Each number is 500 + 25 x the weight over its row's rms, rounded and kept within 0 to 999. Layers, rows and columns count from 0. Numbers have three digits each. The size before them is the row's rms in percent of the matrix's.

# layer 9 MLP down, 128x512, rms 0.239, rows 0-127, columns 256-319
099:512506529523483486488490525520491503496509455509478521507503519510500521520493495505504506493515502510435499450519505521488500539493518503500515471505512548498491513512508509422469441491490537
129:499420522521507478514524522507506519491479517500509489506519511513506510529492484513493553481526509529499503485494521507514531489505524418545507508473508542528484502533508536528498499507493517
107:518477541504504492513515529524510481538495459502532486509493487511485501506530546491521505513508491480497510475486478507492511531516513482509463493456527466507487519480539485517532529506529517
102:450516516483524518486437498528503490503450509501501497495540476492502483482562492513506541484499523499462497509533516526514527493488451510476532524485529500484484559502526489506515517480511496
099:492502499466503484512503518480483494540435552482493518491532473458460470505484465482526511489485491474520526505501485501525471461494486495550522471508512519473493544537517488506453488491506508
098:534514508501452475502503487521522520535540483538509472538499489476470563522492522485501475486517476502446462537491505496489467504532523471462559487512475505516515510515494455566483457522518529
094:504459464481503500514504520529500477516459489447511542485506500455528497535506473480501502517515498487489473459533490559495494489491503468499495459528512514529545467477457509507492465511479488
096:501512505512540515494517495500526480548511511477514449491446478510469464446510459551451512534464537509478500503465490521501470476497489503516503486482480506484489514478490499538485490507498532
103:505506476500502465535520452525516450471487504535507503521509509431507480516464524536506445508512500527471498525472507508508548521523516486516523500550514479521522487548514491471468541455525473
096:494483495536521505504483503494550500517533510490509524502516531501534482543512496506532528513515518462488513544501528479497492499517443502494519516516524530537488524508510531537458488534523550
150:501534503485487495463473522489516504471480470497494503469478503504478490497517499510475481508487499496475469484477485496495492478477477496543494487468476479498509493450499507498512486499507502
092:500469498465526463491465498525513491387476539549495494506541484504538467479476550500459540504505536457506491495501507512513505502576520479532465487523518500513509496500474482519501488475487517
095:491501446485545516508443492456470577465486469498477498506528518485490478526453490482514470494509520496554507479503494468535509528474514501523436505483526476479487523491472507466505508477528542
097:484501495506538469463520512472490485465490489484480535500500452482490501540512444503494588513554533537493483489522545497505499480463519489499506537503544485490493468529523555531539539490505460
090:518499483500489519493538512511483505480496501518495453469468462492531503475510520507504496451408485544464485513479471475478480491463487484501486503492503547471470488518495507478534544503470545
104:531478485515512467503461489434517463519566502495532504517480488510515456485513489529511513523565509511487507553526495476475482487508507503493462517530516472433487480537496471458481467551488492
101:457483479513468563493516547555463487507437504551500479488500505513488473543531482508502464494461508479514533472473461498521473530490474471541483519534501523517507509498511500503478531485512512
106:470499505536556482501486439498512504501507523503563484531510488487469488496536487492507486473530505457480506560490450516539524493536468506499534562555504467508506497506538496508527473514545521
094:452503477469449519493490593476433497495485489482470508463532516484490499528507518493497479519497470437520551519508503513499470469495510541486534500542489481487491498476481506559511546489502497
095:495520505509460532484476511479495489554516519453489494505504536511502517523515458479507489522483565506491473527540546480517533512542504479518465518503493518510461538481491464483505477515534519
096:496547501520504528458479466533512504498471500505507489520521512530500475471517464452501487496494528551479543433474521509443470465487539480500530468529479513493491496455497482461520504464504464
088:534514536485494551504507509481514528482515497503490502512485487493481517535508552483500477521519516518527487496522506497478483529463518514546510506515511512495475462503480520503471520486464505
100:479475489491520504543530483473505436510535486495553459492501493477497516491500494533525470517475525534497478499484464501507538510479430512488464487442532545515487468492501485555496495512479504
087:520528440501501441505512526490523512482516488537473510511516471475521476497511503494507536504487523525485467526483483463524512509498492508521455491466478472510526496458453477461543485454452438
098:514492486498483487539552459484513481471484517546511489471463519518498578521491449492496478515510553504518475457540483579479448511490530467519483501504503495499484470514470491503515498549486502
097:501494499501496501466512486524485504504503487464489485504457508492510425534536480533522489509476501555488484479477405508514522480479521509501496522486470496540523516518531517455465550514508502
097:498514507495515496465513516480487514523473503475499526449456494502498505498491523495504472505491503530490450501526504517525530527498517487494532523480457462530478503448468496468549474528527511
103:524485499524484484487496512475524513506513496529481486496550484456441470484493488480476532494524540489519455482483507531521510502462543472479471475521542508499505467566490503516518518486540503
097:542498512494495484564532498512476502510510508503471485482494486523478493508469485462444482417501518539511558488524484506483491525466493466511489520519469508507496527528437527488478493491550502
104:479481526484510532488484477521489497471508535483526478472518493473492475477527519543548553485487468500485481521502488472491521452475524505517451517477542459492479471504487501498526436517494489
098:506502541494544496504526487509497488492503463468544500486497507473490450510526506498519490487461488513501513484502511484501517471512536514516472461514506540474493537550490488511498530518484530
094:489496465420489511520546521500511517487488525504500492506474494496474496549502510492503483476517537494545518504469477503518512505529511475560482563528480530519511520511507475487509472475477508
105:495468506474516493450538512500550508444535516536499440499518500510496535502508499503489528518509503397508475526479499470514530514528497512494501537427476553452495487528493472550500475525496503
103:495497507486445501503474471497528509445484519535466487499501447473495433473496485505471523514466484573494491468507491514532487500509502504487494453487456562483499431507497484536491446514506506
101:499505498472465489496503509516521519476516485477526495510507524485536543516501530444528472533460472528501493512530482507544495510470450521510477510495485505503504492499489449475504484485498546
103:499505512514527512523470546502514507530498514508507499533490512496483492489486481479506502475484497493497496590530475559532481504494449498514491536470480474499523505499473533505517522431493499
099:486517544519510465493454519505486516463539477479543545513501542482470524538506449459496485481513525490483499540497502535507476511519501492478506525520500498490517480513535504507499505518506494
103:508518510460435489498548495464461508540527505476478509507520497515523516459500548470514535474507516505502501500539561473532477518470492493512492511529501475483519522470555462491531530529453466
103:525481469502484451473491505469492476484453500518433531485500495445466509463534498520432519507546520504482446476491522491503490435533469499515485479503481541485511481486481492424504469507500478
103:487520496461496476478473441540468492524517507508535496530520512448531492465499508503464463493520514482487498475483492465486520486499502534475470499486566458504464533505523531492520501504517481
100:539512490523545511470462510523478526508473461504533504488497473481529522497479500499500475471494491532537496484500521503493478485508508498532520443497463522468470506513541404524475495485516503
108:516480484514547481498485514523478498512483543442512517477473461538516497466489459500494483482489469457555458451490478502497492510478472506454463490478495461501500507524490556462512494505482493
098:488547488499551491501474490532531511530485521537542505494531468467474508519544518506503503494517519504499499536508467489491568481500507539518542522547483554483475540494501485500523553487484488
101:448481506463520495513494510490448517473502507517447491550512521460456485474507472545516532515486502472531513504500500454522516495471498496462522495482494466439512474443483503561517563522523506
102:520512534550474451481552485483474511498496516451477481471489487490481501516501454481526504511482516494523487521514535509560523514551484531508517528486521516508463506495486458543528491495475530
101:481527519502494453452488494537497496506494472445511504503513525554501482493510496499502504516506513509545501481474543501519501468508533500494513513529490510541501519474487491495504510521511487
101:531511507473541456544539499514516447491549521486474530529517539461509517483442514544499536487496526512512500524573501494564484487504491500537518476514508495493532497532455511528499494515489479
099:539521492445471499479483488505485534491480558525514490504509476505485496462532517535495563489545446506519487505489509512470483509518527468527495536530514527501482513491550505442501508470520514
109:507490545502548546513540523523479518499545510523483537496494517485481458500543488521492484524497532476474466490534476525502508484518550490483497541417506507477524508467460462513488501526491512
120:492499531494491505493503512527552474498514508517494492525521469504498507543476472507501529538519472529503531509456496550535451502548567497515542514519477524495500486526483530490479517484517526
098:524498489480516544500521529505501474505493500538479495491480519512507502489510478551504524535530513502520490502508458484505499502495514538509569509544493499499492532493493551496505494499469470
106:508505532520485501450482504464470488514470497464478486489500465463508492471478514533514515475499518535537512531525481502518526490511519503469453509528482491496532499504519511454506518469543521
094:476500504456459532480434477439479508478496522537476437511476491464516509520505486537500505499433527460507513460492536503512478462543537501499482488509535499454486493492504489520483509468500489
102:462520488493476513492492455455522522491491511473465544465498483550502489472517476493529474533552541508474503521539493525518507519489477499531507553504512531517474575507463540536490466496520481
108:506481516489531496493588532465512511541507502565550481546510505509494493530516505463519563518481512477451515498490452447492527448516516511491498483485507497492534498556476530496534468459514481
096:498497533490476496508489454516460490487498512519454458487517503512495502474431505450457503468466462546518527496493471483488501446467479518510449495441479531487494520498506476484500485476440482
096:486505498509528496474500520529526475521492474501504506501501515464461456506504463486493498501522516472483499488444515525500499541500475504528492506465468527535515470503525523482510483515461510
100:527500503484456472500510503492462500496458505514509474513455547511538457551493521502476484432512507557488487510536500454452518519512482498542434525510548444492480518485477501502437468520510552
098:494521481537523466474517516485456484493554488505548470567543500539455545478511494475495532486504494511472526490454489506528475527513463522448515502549492518472491491503454529515490482521505486
093:510507507551482499471531515525499526507540514509476506535517533526505472471537502468510529526508492553500460486551485483505469518511521533513512473469494506483449515508489512515451482507503502
104:463477551464503498493515522474457499494490498493500499517527488526498504494495536454498582496520521446519526503530496468472510478505532518477551488482506477455494528496501515444496471517470409
092:518509513525486487535538520536509498490494482522455486528482525493460485475493468480492495511499501500484461491496569527520492494484488475464511480480457528514520500477515489496553564495482530
090:475511512502529496508493496559470459464508469499552496553505495453499525491454511485478457491501511471456498473445454486449477501534480481489522490522492483516513466479450492482490487520452490
093:477542495498479477470458513472492480486487503509458467459472494521459547460471513506479433481511448464471474469525521509503489543522503516498504507460499536532479535479517493515510538492506480
101:540509499498521492528530527434480511506503478511498541501483506470506476512525494513467493483474471513516486527542496500510486502501502477453431468496481505496552520493533527515492491511477457
090:492497491528511543521497509532490477519503487494503497496518503493507500530477502510491516540487503482486483510492479476461485558499490527505559492482537460509500533520489520505483472482512517
100:527510529498506492516534487477519470427447506493514491546513514520502471502466505520481490518503523522450482462501522469502504517506491486507512465475507524513513498519523528476485516514518490
096:501497475458503452526514496509529532511421502499507476492488489497540514481536503519460523497476533515522465466519455481509504483453419479512495491447490503490484488525529505453497483503565557
089:518493521550458472539527510524483524536487493509476519492492505506496514504486456484517468477534506482492488516509561574546470504518527543512499501499509527508520514525457530454504491504459517
087:467499496508505524487479500499465550518563505517519459497503487529461509522532474487508540509537504534485477510518479519473486512474517504504505454487526457495530488475526498522520466483476465
096:504502464504522541527478510485518501483526521498489479516459464456486490467533483517464511510473476512511411538487503522478521519496493537532488522514514496508505519534515495569503508515500520
109:495494495530536505484498519515485491527514508463485528502492492509491498492512535533498484508509491468511443503473493526513502466468505485498490497482508476527463478461507509487483535526491474
095:475489533526468513536531502474516478482443499502482536507498489449494470494506491454491485499520515455485494478488524473502551530509466496521478509541459463500504484497474485480553531444517532
096:484518507476524527461500500491505500471511433527507523516489502519488452486492471530492501508463492468461505507504450521580465511492517530463535482489544483426541497552474512451468486514516486
097:523510496478515572490477487493518512501499482476504516503509493524450496480536526493493512489463447486432508539491546482481504488451486532485520477482491510523519523529482511511490491453502485
098:490485500510464496467510485486550532530490508536550446482517498482481407447487489509505462506544488545488507478528519464506514485523461517444468485507533511527532458535525453533481506527526536
099:507518548488509532485562514509522506531530475514510498528497458548512512494497464523470508487485465498504491574528479488478494470492488505501525499521510497490510482506502525496527459499472537
098:457454478481510481501489497521520498457516475489501475510506537513484500493489529467521500499511479495519491507515505541457474509506463494513555491487473541554504485513522490507503504506508485
109:503450516514496483490531454536537490500521486473511490483491479508525515511490570540501526485477479470502484479511539513487513498450533467489524492480510529518502492519468536499499581505483505
101:524497484464517485480554555530506493515484533494495521506528545526471541508519454479527496487492475501471504506499477541488503497513505497498489557484520494504516490474507507542495463513460465
099:467522468469451491510521451508534464526510499472500492501520522513515507439537488501502482516523502441474492516494483470453545442530517475528510467528528497532533492522492458488573497480513492
101:529506488527522486455557509477551529500520512545490520503526521540506495499518438487549481471528442487472473514524504492487472501475502489493486520502537557541512445521474496545491517521491527
095:513525517508477514487476491497488502535474467532467483475499510530489499512490465488498505488493476533469492478481504536515542530490489545509542551502474492497466462456493530502530496487498476
107:505518543521513508478479428517514550504489537481483547518485504518467509510519501493502483510525500506440535491484477493501503504520520543484490517515465479497523517437515446494494491445513489
100:542510525525466536454507474483519500483460509489471487496541485469484468521446537483524436534471504494452503495548526501465497476539517502458492551505545476446487483492487459466494468449511468
096:523495525512471445511512506484518522531531533511480468490501507537471480515535502487544471501518480478526528531500550512538479491500487493539522472502512507454491488508543480501488506482441508
101:527491499505520459457521490499502489498527488462524492508473559533522511529512508542524520510496483497464458511557466530516487463488515464517566484511491509534503484487508520487481516528454498
103:491476512544476453495475500499489503503474515515487491483536488426488528465452508509475513501479559493485439430470514474507529545515499510457484505491536481548491544478497458480514457491539482
089:515506468488458460504537502466508475506484517518512530459523521475505531488492485534542476484508519532542518560504540499542488480545530516494472463526520498486474521497452446495495507536506497
101:498514535502471510523497510514518524515486462452488486467510487497497525492564489516533480508528524496503509473449453511469478504534518489507475461506524514496497515491507518513444507542500493
099:482486517516498518488480495491470490497480549424490496492517480477471533485497517541517482471507505474535521516510491481487533505517467527483534487514540521488466511500502491508484467450516479
104:555528491496520446523504461534491568467456502466495526525501551459530531491520501495486480534499499539494491479509466510477475527477481538502456510501480476515494490504453473501528499487505499
109:516528513460489491551468485469537442456467526526508525489503511501486479533529472481504493539527505482495492525463490495484509477525495550547497524466497465499474543475466535485448522470513491
108:490492494457546463503484473470502535518491528477466525472494469525514524474525478503490489464481507542512463433482537505519454485476501502502427511520496486481495469502495511528502480510513507
101:524506480547500499512507528513506524522471478487500488489500564441503517476469493486479501502549479548518480530477497509523494528484534507506473517528466500536512468536539548509512504497526479
094:485490478538522518494544513504515447488515532572451482454507470528489461523494501481551498525519499466446479487553473520498508516531481478511542474495473543516502500507506452476469452492491452
102:468482513529489507460505459560501505468552536500568480476500490482478529487520459465536475474515451436510454507524461449500519501525509486452499498500556469505456493495517482481486535490506496
092:501466461498511518525520497536465477526527502551461492486516535527491513477484515516476497511501443529502480497565512513529501460556515505493527502490538492517504506518505508482484502539484458
094:516507509529510444515516494469471521501488441485457505487482507491512558487473505521541499468501483511536486451498532490542536515521558527509504523537537506466493534552499484495520513521468466
101:491513518533504519470501505474525542508497539508521427483472494493517515501508499487474481510483498490516522508527500476490444527516539503479571511495518501496540505538481470561496542471499498
097:505479491525515520512463483465518511543521498523537474474542494496518498484462514488455506520484518544509499442567483527499494523530520495518466512508466449470458455486522486519488494484485494
101:516519456520488452499482521503519476501463495405546564491513468503499526525502529456483533498527478505451468465532522527489485476477486502506523542489472473486485481512507513498482505453465505
103:525516489464492547480556432473504488473473510514551485508487494519478478506496439491506448473486493508483505517524486494488522506501512464528477496491482480517486503468485515497526499506509481
092:499496531486484515495476507521450484466488493482496483492487525553502530507494492497514514489518506493519459502498478515513522490492464517526444500518511492457542526484511479488539498511479495
092:501503464564529458463488486509522481514507516503520500515428507520527477498498482536483486541499520584516522542534515478536483520504491487504515458497480544523497490458475501520476483496477490
093:520499481506460506464461452504533502498483529468533499529525482520487468470510448510515494502538504470528489519486511521512494521513579514491528523528490454507517514458518459518461460491480523
097:532481569534478484513525505492484474504509467527502533500479501536496494511496434468499507527464500473495510489496466495499471510483508506526526491513480501456450520519520509497466526491484521
100:461521484488449538514506483479445512495481463508488510508497551545508542490476494437496510517473467433543516464513506495507473497464505513486527502472494549517496497467499495510472494488549482
106:508483472505487481481513482429504535525510492489460541492471523470535445486489536493507542520465504484497493506534527447505471471516456488497495436501486456481494485536510461460460458496538501
100:482481516466479499485513521485488467475504500481507482517501497520498509552468516500482518480526439466529468471524500489518497484477465504489457482493508529484544500546518493552495503488522499
100:475504470499496492469479495555467507497517518512485515503493437505485482486501503499517483473527535479491494488422477503461509441516470469549496527453469487532464485444499520474511530490483513
096:483506503551480433508493521551523522471505491543489538490451478528516489521470474492498493514503507521479500501568532525538524522473516464521524487511519446513503501480473528491488544468483476
097:499465474552479531505515529496487492469494454459504510497532512487546473520504499524488495493494472516525505486466431539535506511493528510493487478503469460504494478464531501481515530518508481
101:511475490497499469486506485536502448490518529454505503485486496544448495480473514483540516516509522457509505488451521507498516495458467506473503560501512519460541519477503597520514506492532567
101:449507509513498486487470486500556497499511506498507477511484516554514482558488485499504542501464483519495534524485529543495517501486496497511533508498507536475519495527484550470514488489515520
101:480513501505535460466515482510451508461502505513536538561498555523503487522504463477469500500485516520456488505487488470525544486462541514508515508554464467495515513458520520480538453475505466
104:527519505471522434491497526492503514521582526514480528504535516480509501468508553509483477476490494515522527464463515472467478469523498493497495486493518529531521505494521468473506467561529469
098:507506423472460502472469468503487490471477537532514477487515557467541493475468490470498512501530489503481507467482474496480462513510486497463429503517526497543506479554474453507502530510549497
096:521494517506504589513511492443480527515496472503504509526503507506494497474454539495525521518447480491461486464506520519525506493502479509505486511505533497463473487496484494467493479490510506
103:483513466467492547521484494491533536485524501506519499476495489495482477507502521497464498534496506519566472487481473522504564473499516508497535456524496510534489514540487527487506490489513475
100:531480496478491492518471518518504562512498523500471494498504519472454500513481499481549513521486453485498544503457461528476514499486523474486492522495519499567491557481478517513507491489537453
092:486488504480508460468503520502488481524516497516508493527548498491516488503524538493506508532461509469516510475485478482553548462527478485469521534522496535520499505503542463480532497511476510
102:450504519461505458511576524476562449531454492532454487483508495510492512505481452476460486491550472482491490516528461511495477564501522487530476519542506462471458504485461507489501515539518525
107:540497467528498498478528484507504507553491489458511474488494497515495472513486500503489511504503516512530500458483511459488483540520473498491531517499515467481545512505486515479501541482505487
099:491508482473564499487532513512496545488510484502496530498478487504509470484516543475489506469482499512473535489523511494541476492483425500477474509521501520498510502496545531514501480504494502
095:508525544542497483527491480526451519488513519490455520517487522509479480494514483497490519520456529542494532478540481509490529513478517485484520523496500524497546502517529474509568502510524475
104:451530458455504492490461501494495504506522551508507512507523442501508510502520522544525532520522473467496515529518542513499532509500463506485490508496505484538483500488535492542515474502526542
100:483490472433490491506479545521504480480501460512491507565517528513480476487493537509489486478486528510511499429511490450478486459506487496522474480528464539519492468497455490508494487516503507